config = dict(
    num_hidden_layers=10,
    hidden_size=96,
    num_attention_heads=3,
    num_key_value_heads=3,
    head_dim=32,
    intermediate_size=256,
    vocab_size=1248,
    hidden_act='geglu',
    norm='layernorm',
    norm_place='peri',
    norm_eps=1e-06,
    positions='rope',
    rope_theta=20000.0,
    rope_fraction=1.0,
    qk_norm=False,
    attn_scale=0.177,
    bias='none',
    tie_word_embeddings=True,
    parallel_block=False,
    extras=['capped logits'],
    init='normal',
    init_std_qkv=0.0668,
    init_std_o=0.0149,
    init_std_up=0.0668,
    init_std_down=0.00914,
    optimizer='adam_variant',
    learning_rate=0.00217,
    beta1=0.9,
    beta2=0.98,
    weight_decay=0.044,
    lr_head=0.0144,
    max_grad_norm=1.0,
    warmup_steps=201,
    schedule='wsd',
    decay_fraction=0.451,
    decay_shape='linear',
    final_lr_fraction=0.1,
    batch_tokens=16384,
    max_seq_len=384,
    doc_mask=True,
    train_tokens=112700000,
    max_steps=6879,
    dataset='wikipedia_en',
)
Each number is 500 + 50 x the weight over the matrix's rms, rounded and kept within 0 to 999. Layers, rows and columns count from 0. Numbers have three digits each.

# gate: layer 3 MLP gate, 256x96, rms 0.147, rows 95-104, columns 0-95
# up: layer 3 MLP up, 256x96, rms 0.148, rows 95-103, columns 0-95
# down: layer 3 MLP down (transposed), 256x96, rms 0.132, rows 95-103, columns 0-95
gate95:526502563568506542529550582444551362489516455431475524528527464431464557555539409558400503420464510516474484477560496551531555531486467473465442466497535421483541425571540443457513527520506472433463524445611498546422393519531525575429562471529523481528547525497516550437555469479550511539
up95:529452469478493528564531546516572407459441493458430403465541421434505478519469485473567392560526498460509420561484523514491597503545473499483425528500461464550540433509496464437450508500567561474587458476552488446450594488502476493487452452518478554548558611573616543525486555462449525543
down95:534545499591561482486494552476410466464474434501553513511458458498518523469456506497445515487541550562472503415537497436517365479472493516465457568434578520492523453560513523573527544455495424534454532492538457567532366521611598470563455564504506535569498435434519525520502531450585428419
gate96:437495481509439498556508514460518459514478495555433580537457500418582464647556466520517411530616471458540470527464511492460511403421474441558472475487474516528483477505561425516481542410479530509436486397453488550485518623563476439579518467550496583475461570548437503556534532451438554576
up96:418578493576506444578504521529517465449426536527434513380436436508459466446484483573508423492565464433560590514556498490506529480480488506459593440507525521503531542500599481421497489414511493561447585557512408513485440533548467454481473531496513445543440492608461554483493524512510531625
down96:493480498511602497541468534498438419418547493405472518543539481563479534489569460458438506519552457540422573503569537553520513504597520527542527486415511534500496498478421544428480478467468367430447524558561507522496579474469496524497487463417427395423550532417571473580540528523530559460
gate97:468453553491512499489562514522473450493599455423525448414506636511558491539454429539473455529480496498540527443483433517449490511475569456576500439500540472517496495464475444620476486575438491545511538422560522531474388562509394491423505396533497501575589451415609492429537481522435485540
up97:525548518508575462598524493580376474511621502559528483447516580512575501508558471415495492545380521551503535506505555476440565507461506418536437435493532480495454530468484441448432490567564449606433499488490571554501477454530460539486538405531506453575546340453476452445438517503481446478
down97:524544540495496520451476485454543576547458479515540492533529437418491523433579565501554518510540444440474515536510501509471388474558424515487408463433443510516476474564581526460533471410551509428477529537493439534578592508510594470512452585459559510435473460548442528539463434450604581407
gate98:453478533499531480481454456513484512476505520478531511505502595580529511442493491468481567524405458465592499474478547538520553554407485438486545572483491499493512483540526535487514519536435480528508509487485494493426506562514484587448507484574412463474445436457415514467490513601470510508
up98:525459474564470498478428516512516508572487443427484496442577499571521528528414559582580460396506497507453466485408563472537532557510510376499530493447462528455517495504512528515546493536479531495520472557440541498540435425523593543533424528461600537483488517525494507485484510555462473488
down98:485490527489522503517623483481533583487498459545524481533380502499448520450595476383431611527458466474493497535525527508434488527461540562486494565518502428521531464490484515481526562424550442497515552484490453450544529513507459506490627557434396495484501458463505498520462431495477549512
gate99:551446522430420468512438455472493440532476513394502556502463405496397560534622527533481506584532532498507424589579369480490470528537449494519442331485582574509586437429406432530590475451509464523447552456494461491458455483517477501559552441547555519532506496517562541462508555536546493511
up99:407428467529572537474376599566502440528474426516555490582523501484514451517463435470527480488421528523591526466463638405448534536419472496484564545518471400456445554556583531534466537589467450553448523372465534574397621473525530518442397483481527523450475632449417568567442510423537509636
down99:487471489472512436591410411565432444505529478425509592469479560490483549467658473536524534569478480435434540512574430552461474428552413352503549485477548601537549474509547524464590408472571478520468519477506493444494541479515537587543592424546567396533502476545550453606403467497500519469
gate100:520516450491491463494451502434473509529439500495483458449462586582511517445462440442488571421455517541595491421605477523457529420540510450501498579550597444531509529514483451612551513528468546525483481542556522442554465515520519412511397479555460408518479436489559518380447538567501576517
up100:578531488510433520563613545523500517485492569555484472489527468546532537420512436481521476628477432568584453502389536442563502462491567481568519505468489493500509526414423431540599388484514475467501482434560483427479556447455463456466506522538537475468504540525580495505494502549419500564
down100:450542407481574426435418428511451484511513483465549540540487492463500451532553520457509534551556577470381533527641405522439437465516453503470478424468554573466545482600546509524514590424513548500457543511485475540537504498509490554582538450519484562532514554520419472533459526452505499476
gate101:463500582499451465528476475467564565517550497502462514513559493554507420533531555509466530470500466498446460510452497453493568491430448478526476514491607512625532501569515581612584476537439530610496442487408448548498486490461533518530575457451502471426474499536490437493510571542522419482
up101:553476524566571491595480410570481510446433548556452458437448534409485513548566497511418482479553543431552580494503514435545472518514478560553448501472478539571492560534464493394498500547493452466509505482441569471430527497470471483502538491553526511523519529516525545515494505508517388475
down101:451489480430483542423557572414516443446511516492549564491518495483465560493532437469557510538513493584488501466470446537483462485527529464454553456404516528429565534434503441586537526374492491521551593541560507552533437525452553540470493433502411448496552533478450432473516499544498572543
gate102:525526490425438544583481600534497465519544513555482516520536442505464532559553436595482467504550587469406447505531449477595535551487443438576420464502535517581545584470354480485550447505402480439437538535492543507479426506494466480487499477464489463607538464531493473553560493426528478456
up102:510541466577491457429552437511484483519426596589542479475452466535572546487468503544535469622467531523499609448572505496498493486509513484493408507482478553518533526472516502489557470477579484555494439597562520462494541454502415428537459541515500438525527559466548477438391459423458547504
down102:481490537499498560577470534516560509499571469489426506466580572474482503591522471532481523399463537476486425554428495424518559582509431538422546475525498463488347522490469441533428560505357498480465584502498461548490505599467529473496521485466543510475473463495477520505478523549612447537
gate103:512560489396406579443536609474572465593488530518461566371472562463472559495509538547442596432460506499508450451538457526473492502561554499521538505482513493549517422536426434593532511478432572482468500552553463538537450533451507500553423540593510473539545495531537481453478585410399495490
up103:449542507498385484499443604534493550443421503539520542540459494556514506536525465457529572475409480574524466370482577464503527530490574483499554608414515479508468447503445543478484544509474487543504555528445467470493403431483396523442472529553515574491480506489570563436583443549512521498
down103:501425579539603454487542447429552492441551509504448497581466516495505576504518476478525373502546489475455589501540517436530485419478459447618455440449460441469466615534509519462496554414580455430532509580435494444472535555508575569514559467544569459460468542509467465517407527529478509577
gate104:467498481518504506510487494502538524488492551435478482470497464523510478565571429548458491584364436563551521488497427487538417523499463482489471530590538531539474366512509462455483502512450516400520554531497494531484466485491459550464474432547528664473563608510448491474499379498590486582